config.toml
hidden_size = 128
vocab_size = 2064
norm_place = "pre"
positions = "rope"
bias = "all"
init_std_qkv = 0.0477
optimizer = "muon_variant"
lr_head = 0.0105
max_grad_norm = 1.0
schedule = "wsd"
decay_fraction = 1.0
max_seq_len = 256
doc_mask = true
max_steps = 6366
Each number is 500 + 50 x the weight over its row's rms, rounded and kept within 0 to 999. Layers, rows and columns count from 0. Numbers have three digits each. The size before them is the row's rms in percent of the matrix's.

# layer 4 MLP up, 512x128, rms 0.138, rows 351-376, columns 0-127
102:569547594376449552477505493584541503491517482522508457550524529552505515497435501590533497451534491528474534445471481519519504448527481505539539573544499522430466505561502478420574416411538487465497548561446520482544497464496559556453529426480579504545550516499523525539559485449499585381521564554631458427510552458541503530538529493449548537581481549556370549459458528457472448343538
108:519542505527511493491478520505504474449411432477467476577450516480417558547538511450502564549524546464468558618518505489547506515548491500533583549537514476525503591485507561432422506501470508478462478624454445485601508530555549448489510398443538549591452434440460475487485630499548436502462485438508518465486602412466492534451480528399493463503516465555413589467430489485613451598454
096:533487479515530515508466439410432414500629424516457583541443597550595525495626530532522509477380626493582499576459592411500479415463572485447581449456516499518543523538463504521445526532532532453535475467558460512466508402557496483556455472458519497436463466489453536433515518543469511541545555515465374500532477543469473551542529570469518580544530495470463561492472491519446526504470
108:538531497507541454492541568476476495556508456444456517483509495560568569489568465531480497468571495548532485540519513536506424552547437526489441561413452458445516493552475491509464500537548520512546429421494558364442561610543485492462418449503456546505454566551466388493545556444453453556592533534470523459567578417424511401498540438470447570467485528446503566529564538422379522496583
111:430443516514460570440588521489509548443461431509630516456546497448404515530478529573494624511571531527519568517472451511527529484530506403510506520501545580452490519536514432488429538507636532581507482407592483486447451541499543516454534589553417496498518483588462588509391501391505548507434485504505508458535516511489465521511474415510605549409499461496480470494482507518459439443548
101:496437441615494542515469487509563473491499401544514528573547492503559422452494475478415619568590525495538548482564496536550543476449480502475427533456466449573568484542529502538505559599537565536561495511598480491519410544465552483478586409531549492491512462470511475418493531482487490546522581529416394482522500631405483458446554474495497460425468591517504568459506509397507501469490
100:515532508579590410473513571548521527533479491390467486514417539486420448521520419479552520608545471436452408498425456588521476448464461469498486492486481451557478446479490480444477466524469485446522493390532513543494499550491481474435451427412441504597501449520467534444504517422504522614541536602575577543464570470522564582563495480479602555504545537487449578597524504492492565481491
090:547580478512547452429468552464533454512476507560537514560546618462542512469452498431478530506497551557372462499587473473457526511505467510511542511405496459513491525468452438504527487511533555434489522446533490460468432585550513509610433496440594428584568580610519409496503500531480507444518479497505478507377488471540481523534606476376457555535479405518515462539450561501542407438510
100:531468495507483493467462545521488502419517510489537484486452456553468544483495458442497435516420476576502462498522466482610492520481533507496521456466533461424485542486502435452482492484509439477568582439522474536580570512524587402477381494360476463487520522476510474513562609440435613467568565481603585504467484508387496466486529597548464574539567560464538565489479481519585479371525
084:453507466607494496426476487569453460530477519512558552394438538516408493477539468518480514470510465457441549430540475541481522490578595450612601508454451553504437490556476474447419484501523420577520502516540589482446485477590481462517508635542539432525500435490547537491479516540471535588471507505544533516520536539522459588464432440517475465449512529374566535494481580386481435441535
097:481498601455516551466531492474569431439434454565504504462494512438533513535428493568498554522455541489435566478438481529557525576576453492466478537490586407519495567476571525418507481498573530491584458560579503552537535518470542483485516450500497524418395457559397579521450466536458479503406634531565466516481510402527478471544437503490511459515499445488469421529424404438391547520514
095:530464459510545515504412500419514511489465422467446432468462440434532561432533600426546534495567632486487580535439475530477500515399569451564413530525495476368604512555444492529486518546532391471551564476487512463577554488453505486467480514538509548549524606433520524470592531443480535506522511506580622505486488537493573546485469460455439515545454515476506463540485553459499440478586
096:514571615504478463516601507450483518495544456456476527435575508582464616564578548394577488449463577433460463501489512529481413485598537512527527518514332472453490521492469475466490426523552488493485465515490486503457444533525544560506514633553513399516497436452534508505465557491494533523508461519570553499399530494487473519465488606520486480425500503471541597563596538465463550547491
099:475425486504510514436500516508451513503616510417514532457602434525513423504449581553519515483506422498515582545493613455531515502537628385529547528508534473490465487453423528479432457523559537543578570553453477563443501469540431446469515500490545365504460451495537589558528545510471451575477553368583469452510548501498472580456568465488442519496473479445494428449466491465526490563465
104:561518422503463513515449504454513472544470406509561461517591595411456502403547513488452415509430591433546535493465495411490514499548484515535529565418454451577530568526541458481604588525517478456386490448462526442498465443491480495455474521466521585419586506562488466482530443427497546505464538478547569455438554482517525379428572498497514485439552528507514533506484597415447461446511
102:547567514462450447432448485522520505493534516563394459478510498536478394471506522420542520471534550456436503459431493427545417408549525548484570552604565492530450449542515520499518474594548549550486431510398438437441607587452471534500514432467566523513422435545489451442493517499530442495520464513536559458489461462554444443457543503436458543408398572550509528556473439411498475493556
096:523426531537453491479476620473439470468598465511481519518495534559550493497413592477438517557439527464454557459574454538418482545535534439578558488522402573502473433494504459469628491502427512536506419558462499507430486426505480478536530433501564514529517536626488517399498482481467462498416567563461441513592462524526511523348433468516451539499519473556569515506456489527484521555433
105:507408422509484524477494503481583480510478469480418472583547539507560551368579511443567493558495608522486540484527560514467487608451461547492572543512524457413439481422469452538471496516510509516481518551561492480474529533479516393438570463529475496520499470537454532458469526500420600552440574556560507497364474513527528468423454361437507540545506513527591583467514541447504476492573
108:566530519431606480391347542536514567503431474474533558505483501464629534508519498485483560524587527482503454375521516468527487569472481483527474555495506473487403467502461433467453422413546504517468546445468461516503449580533509482472510463541568484448476575520507590461478466509495509524561551479542486505583440595516457574564471453548469518445501443426523542475588445611488454577462
103:502511560441520510283549519502477479502447652511525540501475417524591497604588521463478447518504538501526520398475551521471408510476545493547487472548475484532566552478494518492490446506473442593554528549514559441453469534475543465560499475517565516530471509566560462508377535465453559508524484521429479557470495521457433555489599513558456525473476494507477506423510461533392585504451
091:540559418479530420467471515515500512550465537497477467559556544426432493453496510549480511494453618467499522392478443600439492526528526523472413447459539441542506444527464467507510509420446461582586540463518459562466530527655530445548437567487482577507533460479467536487603637520567549560517480513566525531526477526428509412520529562407517436466574475522481528521575434471538531503458
106:499442483504557543507548454531573475408556391488521515486529564451580561396399483586484576487464544578515413557466477500413480422458469554395500529496548457461520484466500567497503554555499565501514483459564452499451543587450564433561480586488450505470538414497384486517537424564479565527410460588536504487467443532511463487445495541521458516480507539506556547421580508469460477432517
097:561509586475549476546473607466479530522481557455521459452602532558469469475412545409536581422436519526532457398479537573504481488539545544481439468447491600481511466550437552435520474569489452419475503507578494593495587555550485518454473503501406468424483470494493537419528586463441562499466524533570517444496529500431538420586479463439531581573471586443572497476512519516575474532509
106:472528462557453552456447557485588558543466463497465455500463452412452520487408427530506385475504525387467573523490478536534536575440479513473524499441505464451572532511426464570518547503532484441497483568576514510518376502557544488550514511491470473518513348515493581522556478565510461516478467551486436541465633424494471537444539545497458440551459498640509453573482509484405461519471
101:516547501531499563476525498432449515593569451557494474409452492450531395417593510391579536509574463453451556469429494558505440502513546441464514507404540433533641534582454504506446516552467509437509480515480563471472525557450458532569496517486466474547606527498574565498564466519467534528548512530488496482487478467529480542473500506527440609382539527514601406542478568410491518510498
089:485555435523443563448474471434485533491505556542505462472540461453504512542486481443572498498540495505518564533581473429414490420497546494478518524504592459584552528444598440482568477449477489483487458456575567449522558528545506453553487510513501497483433561558424376450397529493450466474493519470494517440574429488470513451438586426597415461472430376510457570563497544444405538505419
# layer 4 MLP down (transposed), 512x128, rms 0.0305, rows 351-375, columns 0-127
100:540493464455456500651514383507475525496502575583608514500536534518517493453396539532559476576458549411504526569492545473476578430565504509470540430528525417496486477618423514491481504465545532365532433441552532400522447553517424448442494550530510561455539519561542534508528555506465556498448582513562537526482527476427495497542479412490527432473497505487462509485455525505465421517406
106:540463437461492476552492578471546518511443433449518537527472460514534456467513574492518425433490529534544483469538418421579438460568550532421476502465497484586534586489470473480548401552533574355539480552506459482474548512461403452589579563480573471511449576449473519533530545458521460467395544500497446527529623534435540483473551510501456570483443527456455483589447550552571488422487
090:509544425508447417511475459494509497471545575528473523515506570553578593426448548401449487508574483527484541543439533523439451560449462513470471503509512446516520583449386512520552485448548599399496481476439345490459512492484519576491415475552601618563616501540500491503533512516563506478584487482498467479501481524523494547511509471418504532602403488502452516517469563492435464424485
100:464425526408531489520509526511463495548455476508458599495491509570438479500473463535490517530454526388530446433492455509489588562591424449510520480533545462482527576528588444588485549483522485446484521539458482485527494496525523561383503519563479513484464515523435482485527516508459549509401445447520471420498528406382557579575406448540528482522532597559460559409597443624492456538526
098:480585364566500430516408509597582581466499580532495459463486531499404532523584486565514532563543500545509407388529479456501428421522437481456511556528573536493514549490497429575464552492567529410526479471491439537549549471465531546488574529575530549532533476581454432471436474476454454476544450502558536549514505430410442563489506434425495464391530499531499477535465489553460496510510
106:512526480555457560592444475501424510569528457539548495470504415497456588512429483614558495477585591436438494516501516534520550496471448405500338510442575524430504504551467542565507452470525451477532504521500509491597534486460444551555439537479477592567446546502550439495473462499558425513449557506561540479527463465521457412521578394555461449555486548467425447489457528580481546495462
099:498554592473544486477487525543520407564510460544464360463455521520511419598579506548489535535505447403423449499567528422494594481547585569515545455528494496459494489550477480537492494518528564479519486543495503570470442445413544460482517590458483550485440420554458444586523465466511570505522528556526575413488524552565448390473557521475425472448466482509546469536493407563429519413465
096:498492592414486622492561519496520427572428512561525467486560463539458546492455561497462551452491484556513530566480492457543472489448481543393418477513594463447488524505553531446488427520504448540542482394461507489508477499520512477419458478560593545517545525491526577430649494584533609483504455508457600561368468533499458480533542454534503528486433484460398496515463431486517471486435
107:506540589499509505489549477500443503482413509520455441459567494485565406509495613468493532531423534485415505506424512490476548473555516527463532528556555526548499562461490574500489530523589528546535500408557450500488430417498479437521452493513549479467479483515501469563573528498471481449467371503446537454442581536378560417563452396489644454588599502482566527483523470432458474445535
091:485553460430582463567431532496494458478469552462465478543575434584498488455534443418476450517520574492466403518521582455580503525452451541515518471533535416494616471530479543559482493405463559477526476451478453618514527450525360487524476409511503430537476511490563513486555464601399591409525519493466503562522539468584481455536533499493547469574470429564479441527493444524562494554522
099:470450502465532507509543531424572500436580486512527418487497515463444501536519518385411568538525571525464501461525412380542597530420457530572494497546575454469404523514541470510416395530572546487486585480484527494448473443425599587493531487486474535458474477541584484539554526507507532515514572456558528480440454372526469572461371470509560589490516548485514511506493532529491471485539
103:542525454525488525506580538573449443526617485449538467542603516451552501500370339557502514568453507490466455483589538438446480548590534524527574508509521548561471499564525484501588403416414475517519449442513582522500472477478509517536451524461488499443528409519545455523469549541481356401471530439439426450449490531541492457493503487532497542482484522544490547435574476505497544509474
092:527480477524533605600380442503558538532473549547522481489471503465486482533500436586557488532478450465537478541517421442539420455457475488529557541493545481540456564443438458525530422471643479569449508530484491531505423479566464526534489550485445545572457483572456521490516474485479501451545536463441391580506468497544592451552454438475548611553422496491467446372528491439528440577550
094:514561454461538583405474464511519534432425426469456565381541432514531555559532485433577550573512561522532444430527463491429469527447503435554514533503456460477394422489470498518491455550443502454594514553496516600603507421592494491507503543468511619517520444532481521477451527544512544575533559414471574574471546536486484511538530468476537570490425514575452404453502444516450465500514
101:396552485402455481592531495527500508446454598524410564484545444507515414569517545512491537389513448579548484514439547560468544531452472510472389465594526501468561472514498418479443470500433546551512571536482483578481542479497430542525531454502496471499591470463520422514560552559377508497456483534499502416548439507484512505479394572534473583522501498524431459501523490595534612534493
106:507473519383531578498530388452543536571553492535455477555547467490554421530521487569557512524451490459465615561496475393438578569459606492601498502495481531578514587451494533499408479596530493432454462586393498392466477523487513575503456498442454465415528472485481471526585452571436491507477484455511541541465492476423468552511509456484535506486544466481499533500497452601527424523527
093:526465590487447437490524504440488530505492538609449474556491383520497566417515521427502526501508456470503502473625430388544453474442585582493517513485470421522537468521456438427482513454493531513486590489529485525490548480528449461543508471439489469589515558598527500487417556496533493622527366607499505529591464559512593502560489511512464479469532469486516526533524516533486416414418
098:507535500497443472486458470514387512491433464554453416564512560623530377552468524495494354446437440526532504547499513481513441519506514544558533486415483497515488526539553525470472545454442551563447470455392544581453476446617471476415466627444500575506549551516501521585386534499520482537493560417447511507495575485484487541490603485540495456467501556565466487482495476512544533542501
101:431534512513414402604558521516616500519494468537462488495480536608461518518533515561546414447500562410507515600461522451474503481480561473459547402510423447541497475603543500483437624499563518514449412488547587400552514424419539540479527554507464471521503479592517423420420509530476495408489439532473506451481535465502543484480533490464559521543536550560475445542515415478531518518485
102:446552606487509481429501480448492553434553509462446559517525542479465541432474462531609434477502455486566572524421475524486498567462580552430555542472490575511441494592521566458474460606565455516559570484488496510420441501470435522542409496496414516458505509460479471579527528517496526580551485438478520520424572557487586421484470552549484472471466412526417486369510528428526521430563
098:521479522445471397544480484451546525417470473427481509496449559454437474503567580384468544499518439527381482506517476526451526513481597495512484406546513520481615522499514477531487543539510523398432580544505525560444530447500475568497483478565505446544468506465516479513515477497517596481538519541476426554557502512411637456468515464463472466517613392489550383515573510469577569515560
104:555521507516409533504480579469396540495439487538423581521531513597527561516581603433563430462503385406491528592524410493528486453561528443515566517504451483507478456426499511496488443491473527463467545458489498502544412503536454515494518446439613518488482511465491483403439510404510493500475553505420537514474521507492609579536568490510509516545449537477529586562403479442488506611556
095:568433482507482535486482480505571514380477463579525588408532480499532538551441520479562545516499484497425541482420640518470466524421491529514505507468462547527448496469460593562594487506547607435536483517504417559469409485667468511461511459495498499475457504432534449517591513569527445498593443506409482494546534436550460450497557499453502580472445467506517502505500513493514541388561
111:574464383493466493552543468462516490590497439568481444457555508404487371548460501540495547419518560483439548527480509480453501551528491466521467461416423496457533587555464532505477478424470476561525377565490568487546417563567541431562483466486529509624449493464597494500470528503501548472385516538496447507536624531558515582458521501443459472524538537569509460459557504438536510487474
095:566542517510547482583543441530482435444464433466423518435515504519523570547491530630436446472425497483512425552575590500459569456578566507441527542540538516422525429538465482410588326409524480495479498496495532537483556568495417500528531456496508464485536556450395472511537456468468431548583456554479511544483464477589547480555583491442490514560538497513486409538476496517483526481518